Weights of a small GPT-style language model, trained from scratch on English Wikipedia: width 224.
Each number is 128 + 24 x the weight over the matrix's rms, rounded and kept within 0 to 255. Layers, rows and columns count from 0. Numbers have three digits each.

# layer 7 MLP gate, 448x224, rms 0.0592, rows 0-191, columns 192-223
102130131105153160108151147084131193122156131132122141061149130144146166130110129105186160116120
144142143135131138127128164064116134125121123138096145139111157132161122140121133142143159168162
147133111131131137140173161170159149100108124110126089144102151155161164105133131099126134120089
168146151081162111120118151112196101121079151108070102145093191101116160132126085146135176114126
122072147155152127139175136146114183147140175129137127128156134104114153125091176157134168134094
104111126139126127131127132096142121120117155099143084104097097124121130083133109136148168160153
135144115136134149137102152145144196128104133169140120132105107161154128125136144112118074141131
101101119141138123081105182124145142110140130122127103159126126103119131152127097114154112122136
097141124121113092119120163161150095149155096130131129136123118112158159099115168104112120130127
146100122155126121135160112137110147105137108124122093170123130090165082122116121117106122109155
123139096127165130085109131119141112116147163144110117096157117120164125131105135148117139165110
153138118147137105110129107106124082127083153125128149139124165139142108125140115104133146123126
079076109193109125115115140144123093105124133107173142140112186116086119126133118111130138111128
090076155140094115141109150146106130128123162097146130104150132114141141135154148146180143135145
098132169124143122147114112115080133119153113169124094148142090113111117129138110120136084111103
092204152137090130130122129148140172075082094161098131134124133139113150103149102133116138143133
161120167162155089128127142099186179131124120113098110128125137125102142127101134158156149145128
104145141134136162157116166148144162133084175131150160123163175061156131086142148133146131126126
104120176137126118153113110084151132091135145185127132092143125123099142118159136085155132105140
146146090115145148124149082167109100120099118088133102149122155152092138152122129098165104138099
144129154170107146099110115108141095096144148121131141145150152163143164114137165123117110109152
093099135134133120163096114154131156129119094108160134108116131155072105126099159091123143128128
158086185157132143153129157121144119093143130162118106146132107148092121127140073121133124154129
126107126113125160128153143095142149145140132146153134126084119129098162158170132164162139115139
133132139158124119113142175102133130136109114166096110121150115121107111140120149150136160122106
122099136195146127150130110110079144117120158124136130115119140167108134128145172143094137128116
102122135145085178155114128107106114123133116105144124090123117166062150095118146143123102158087
143142150131123135148103113135141138134126108160141103147137146079148138076114108126125115155121
108115136152074190160125138109110142164141182137109172114163191124107115118124142125128129139078
128102149101146147119155118118135137145136120126158115174127120163127132107077099117092154120112
113116090110149083169139156141114163134103121157130136122125152133105134148128114120144194121140
095137128129126146099097137088120155167121073137108102093134169077092105098176130100137081116152
096163144135113157127183153129077118181156136095188158135125100145120167141172093141134104098139
107167157141143110120132143117151102129159116141110137109120175143131118108117084102137136108134
105111140105152109117123151130102102125105059109154080163111142115143115095115097150124121117110
093145129100146143161128148092081121148145129108141116085138154112086132118127177137158131126054
127138159151128138122122159119108090081127151166149151156118136129110104085076180122128096108138
144128104077155143101166154116104129084080122137185113130098133139128125154135090076155146094113
121168106127096099108118096084133107127133135088116093153153125106123141124093148109147155145121
159120157178155136136136113148133092137097156124089140131115138093134126140125112149111121096123
119110091102155128142127145126115111093117125117125121103077126101114119102105153108110098127103
181126123155113135147106096136140131094097142128113107126133153149126155117096135154181114117116
157158121139151091130111116164138142149105092096120139143165119094138134145112154121134151143148
078105128064154134111112105113147107147138154066098139122145151119141128103124161140123143169120
136126182101109198126158150100141135101163105134109148179107122135136165147134113098103131087171
135094108145131143086096114116171095101091111120119087107122117147119109072122170171088106136134
132127111160120141118145167118089132069110126203118137126143143144138152151127136116123102064090
126143108103167144146128127133113112116114146136107101144083143133140142119120172122169122139070
128152104182156132142102124144057115136102138170119123144124138139120141168129131124170152157119
125105113141094170141154147100133149111101117152149122119118132166080125164127085087065140094114
138108214131122110130137131126124163092102123139121112127136146102118140118162124082116113180129
168098158106109153133113156115139147122125100123125099097135124127135147109135148156096150140095
144117126134146119104097156119153131116103095162108149140079143110150125103085143126159142149168
149152082160141099154124133159118104129127076107095120127119125061127100133150141139135152121146
091162111095169086103125122101148161130074148142114148112109153133128133108089138147164154136093
152144127111157111129155127134132108165126124137113149122126154118126108067159107118148129109108
146129145102119139128124114111149125116139151123111104117133148138116144087117109163138185122150
141162131131092167113163131097102167087171111123143153105153149136107122107107050154110105110094
060087166116172160127146133121100158131143101104130133132114103116052104123101153096112130177092
136123119114087098112110136087133144090118096105146171143158123146146170149141111108167151103160
142142125102151144131122127071131145134114118149130146107134193143153166073114121125110090159081
148125157120136133134118132106136157086125130171130150118110136131160163136158152110145103143138
124106121107110104099139142139138076138156100136160150112094154116100132112122087132117119128157
156131144112115142151091148092126127111104153113111144123121141143119151121134186132109146182120
169102145115125138120122102127118078110119157098115175134112131136159161134142154152122128156102
125154170124151101111144141121132103121121087112148149107119114167156145115112162138135132127125
164123144162124146128143131138154095126161145123114138095139132134125140133160149144147172099169
118123111145094116150116156095131116171134109161112078129101151140109122126134124106091116136095
139146129145102174145154142150135140114101131082155139127063146168100109144132140124115122119114
132104115114144178109175121107146117175107120161104124085100130142102143144079164128137137067123
143110122126117099071111121076108160135091100158135101087131146129112117130109142176173140110097
161145131165098132139150104113124134153125077153120090094131137114145114098117099137106144127109
117148130118137174132072099110131111105141088160111063141128150128118116142131143123189135115142
103096126188121143113143118113151129106090120114102133146080171175110149136076129087131129155143
089126165139114132169103127115139161088161104129160133111108141130132172115104134096146182166157
089086121162138135114143120148127174088137133125153122100094108099124132141127123113141070131118
180100115110094118129106104148116108139122105148113082137115131166119118111101107140150101138157
141074144147110115118096085129123087121115147106137130094096108114112149184119179156142159092084
140152138147083139140158121137132102141172115106123120122112114131122120121134098116125145106131
129107143134146135147063150127104119157127102123158138108134108114119144106142151139159134104110
155100142139117141166149149132122122130141095155089159111130134163130130125115117134131163100137
160097130110120140125142122117134109102155116187119105126122177148096108108098160130141150141154
125152131108140136142117113085100115155122101195118119113138129153145153110129121133126134117137
083133102122169119081173165082109106118125157134098129159129135122102092106149179171167150157139
131111144174118153098079135111112105135151109107165122146133173141111138114162142161152119148121
171093124126107141147146167117154136162129096136124166122122166151079180079082153171117049174124
159127141102180132092129120122142159144102149128109102132117154150145105123104124117106150158068
103114118146169135153113131158120060154108113089116121103127096133113126188122105113130170130153
130138130144128119169116161127125142135127120125127109107119143123164135113138140121133126125162
104106112136154131169138164133128104132144133131186121131126149139135164122118176101119115113117
139146137141166101150136124121105106152120148114152111108192129132151128132124143125107173164125
110130119117177132140154200088136127129141130115114064099163141161115143123124123150113139136144
114146121105155104149104151130142074126147110123163123127118057113090135103083112157138146129127
102156171138154147124134153099103173137107140096116139108073140141132138150111127164171117104086
116108104122155100123134137177130147130133085172131223104093132105125150105108173141129163108137
136130097111133145107140134095140125120110137130113135124114133112093136182117137141121174148115
099093141123112137131143136118140150113078133132137138156127105156124104096131117107128095084133
109119158127133133082149132109174116124112128105159137101091134123094130119104141148139132127120
116116110107160116116096068121105126153105136140124137102087120162147127160107178132151147107137
113152134126123158117127170122092135104132118122100132130125112154082102114082140126134102168118
103101116134114075127124099093132141119130113146124108110109119149138128130105120100119129148119
123133142141072111157096134131118102165140114175144120110169141092129126093155095109146110126123
100109134119095093128175151146120109094119088063104124157135123136143137133089137132155130127125
150145136113095185097102080149128147119150122116131129062176115158104084143131107185082108121086
076126113145105138154149107139103095127093115096123196156066124151101130091142139084089155080110
122157095138167109155178127147137102129094118112144143134151092084118093080133114128157163121128
135096140097106133112097098149097117139101106128131151103190149146112173127121157147116127153095
132157127141125141168115132153134139057134101170117093058117144121128111142133150170091139108128
107105111142152108139164148133149124133140137105147136125107120147134100161133130135114108117130
153121155088145118141130123106210086115106154112107102177154178134098147141152120112118151136108
076141107158165070133138115122127167152151142113064137121143144130142122151156120110106132175170
162112132135129091116146171122121088144123098141115123110135134139084106116086146161118122148138
165116178103140162165136120099100144064154124160135124147115121122134142134122131157129095123121
085137124111140143184145095144140157128143130109108093114114130105095146138166118118104117170099
087103114119083145120154162129126145092171117131124100097124125119106134139144129107086115086107
146092108140120117139109085140145138111108095133148135138168177131131113095143132077122162131082
135132152111097140130130135127124152106161138153171118136121106130136114156102183137176133096113
149074159142155146112114132135101165086155138133119128127111141109141158139066152103145188112148
110126118140105129127112160119130144148169150141120135095140179179103100105127118159132146147119
095103072123120132126169135106141109131171129103175130122152134108070200137103128095151146091120
117110089085107125142115188125120086156123147110102125137118125121125131096098146115138136136109
093132153144150152111122141122133139083116138142122153115132118147161104102122106160092128139144
116105129154119123124135170157143152119149126156144120139119122126095169102141140145090125119139
142113151122110121176095131122134109153127109148154112064103125138092156126131087152174183174114
112135102198135152135114121117117116118132115145133081102123124111121151109095133129101119120146
087117120127112125106120129098155169121122101158125112147153145159086177089156156168105134109130
144117161113090145144115067131137164141131122102131141123157145143137118135141150098119132089072
131133174160100122129133149116098119088141135122149114099156146111158089113148162141133110164126
162135151202103113097141173131137100154138081162109122136134116123124102115133125152130117143159
172078150114104163130115141130109093123120136098113101127114130165070140077161166144119104120130
141157117116145106169109130113140130157071107123132107079140127126137101165142095125132141121117
110131127175119149145137159117107140082128126139158123091174148157085107132148082095132141103143
149104153147085139133128117126112104130143123138082155118136129122110144106120157128097161155094
121102123163112138146136131055146125115096155112138095102097164119096102117114109129125168125133
132151110105087140073131119107157101110143096167128145135063126130138107193123152140109126112149
102107139112149089114124132143112090114133113137141130122087138097129097116113161107146109118126
147141146091132109140158130124133125125150116124109137124100135139166175094132109119108121153083
112168120124138133146137115124152123166132124093134145131148139118095151149156117127151126115119
188130155149119132139167153123111162152139089178139083103083122172105177142112168138141165173136
164122131128107132151133096132076147103110107112102148120089165170159167101136147146133098121119
129142096107151142103139125140107093128133086092117120115099169157100173117128118174126108154118
138134173089125109124156159130122118114107127134140163120131106160131143130146204119125189151109
142116152144152083152127147121148160196119098144146094103107124076140152094133128106173142134166
165133137151081150164085128103141127105104123131135129105139173144115108119122148163125123115132
121135130075147132172152137092171147093118151131110076125126161152088137138123143136122159106133
138124156130113129167119147156137100147091103105184100135159144127114130117119180122111139142124
111096155162125128155127099132174131121152131148147135084158146117095126110127119125131138161139
123116086132140106126143143146149150136095175111158139150128123161137131140134150109155092104125
104134136137167121146127102131136115129100090127176107107158105144173105110091117123128154107079
106126165150151129119148119145096116135105113168111159115145105138121102129106145159145130154114
077143096106128132110151162118123141167132143122178129147118126114100126109117138096121162131126
101168105134084125129108107105126092114148123130153134115108154108151135110120135143101126101100
139149157156120131129147166128119097125105146152145130128105141111114115135075141111108140124133
090161150112134142152153109128127140107126077131113148062097138074114118138111148092135153140115
093133146110121173123155109109118142166113129091130124115097154121075175142115121139164135148117
118112128115128129111184113142119112091092136120148168095111137122115148107125104118143133102116
112109146188141115132140136129123128134146118144153129152149158170103106103147147166143169094137
153114135140135129152123147112086189144130110100128131079095160132112130094114203119116161146082
096124093109152111099129130099126132129141145119087114114139122072087170165134100117096150093132
091132137143154113142130169133115161115156131131104159123106131146129136125112124162073147153100
066102138076114120151110093117135123144133134136102181160169170114156103120105164116159141101138
124070138146100109130121139141124124177117117108202137134154115138108172128139141140163165135139
141157131121094145136154107091132107142116088128122159124136132094161151117104120111158154111127
115121148131166116119122129129183118082126129121112110154121124091163163140133154149092137142161
104201066151102141152112132151105100134100116090161087115140135121123120111190106149096091189138
144152093144109128083113123135117149143101150130117136070135147150138157157160148133154154141161
124132159131130144098124136092143084124163115120135143129127134144107132103170142140148123117134
113118145170109145181102167118174156095130076132117084076117129112158138133131112154140136133114
127108126121105125113103143122169135136126120106166120121099144133109118116124144103117116106072
106088102092148118114108120076175159153154171138152154115095114122133146160133166140148099116151
150121095105105123137104143150092126147077156138128152099134169115130150111138147119127170149147
108131176117115105115158107137104171116137120132134134113152187148107175141151150132137105156123
137135141107110172096134109130178109107097146141171117135137145103156109101192121157123113149132
092104135127158128117131133142110111112096133146198148146113146146173130108148154077159100149151
094112110140161166107136142113124121127161111117118107121127145129112116168179103141114138114143
095127110126129127093153124116137154107141073105100142072138146154131131142122132116141133111144
088125143140150112176120146122125086097106093169149116131130113159143124132184127122137089113139
131097134108100145100164136117131139122135106150122128107123124170170145141097188084173107079096
073130107125114125130116139138128165118130093140123123116112136132093106157132103170171111106129
104081118156167141134141145131171134154114110109130145109139157136094155117121103114099130099116
108080157132113088101141112155132097133090135103117128129136124160128112129095169130123109133136
074084143097111099093141136114139133136148116164147127079130117123128151105109107112102111111143
163102083118154139125129128083116144119054066130155111142106149131112128109093115142118087148126
121139131092133154123115143095112146131105103167125158131094160106151108144125155149147119167115
125115096146127146155139140141144098142091135100152130123136165125137138127113141151158138053117
141168133142104108154128144149090117127115111109093164124089120097116147073118158132120108135127
124078129137150134109130163125133136117138095140120090066110162132154108109118123096115131147136
105145141118165131147114100158104138178118145126141109090091116141128075118108142083071084174103
132105099087155146120111118167168106117109133166118163118155170152145127135116130116108100093142
132089119125132128123125134084122114084098143133138142127066149113091129114109128095173179135074
146104131139107192142152124104115152137161148102090087106141146167124117116116097116124130099102
108060122128135158128142139133128104139146151171099149109144099135117158103089171117100134153126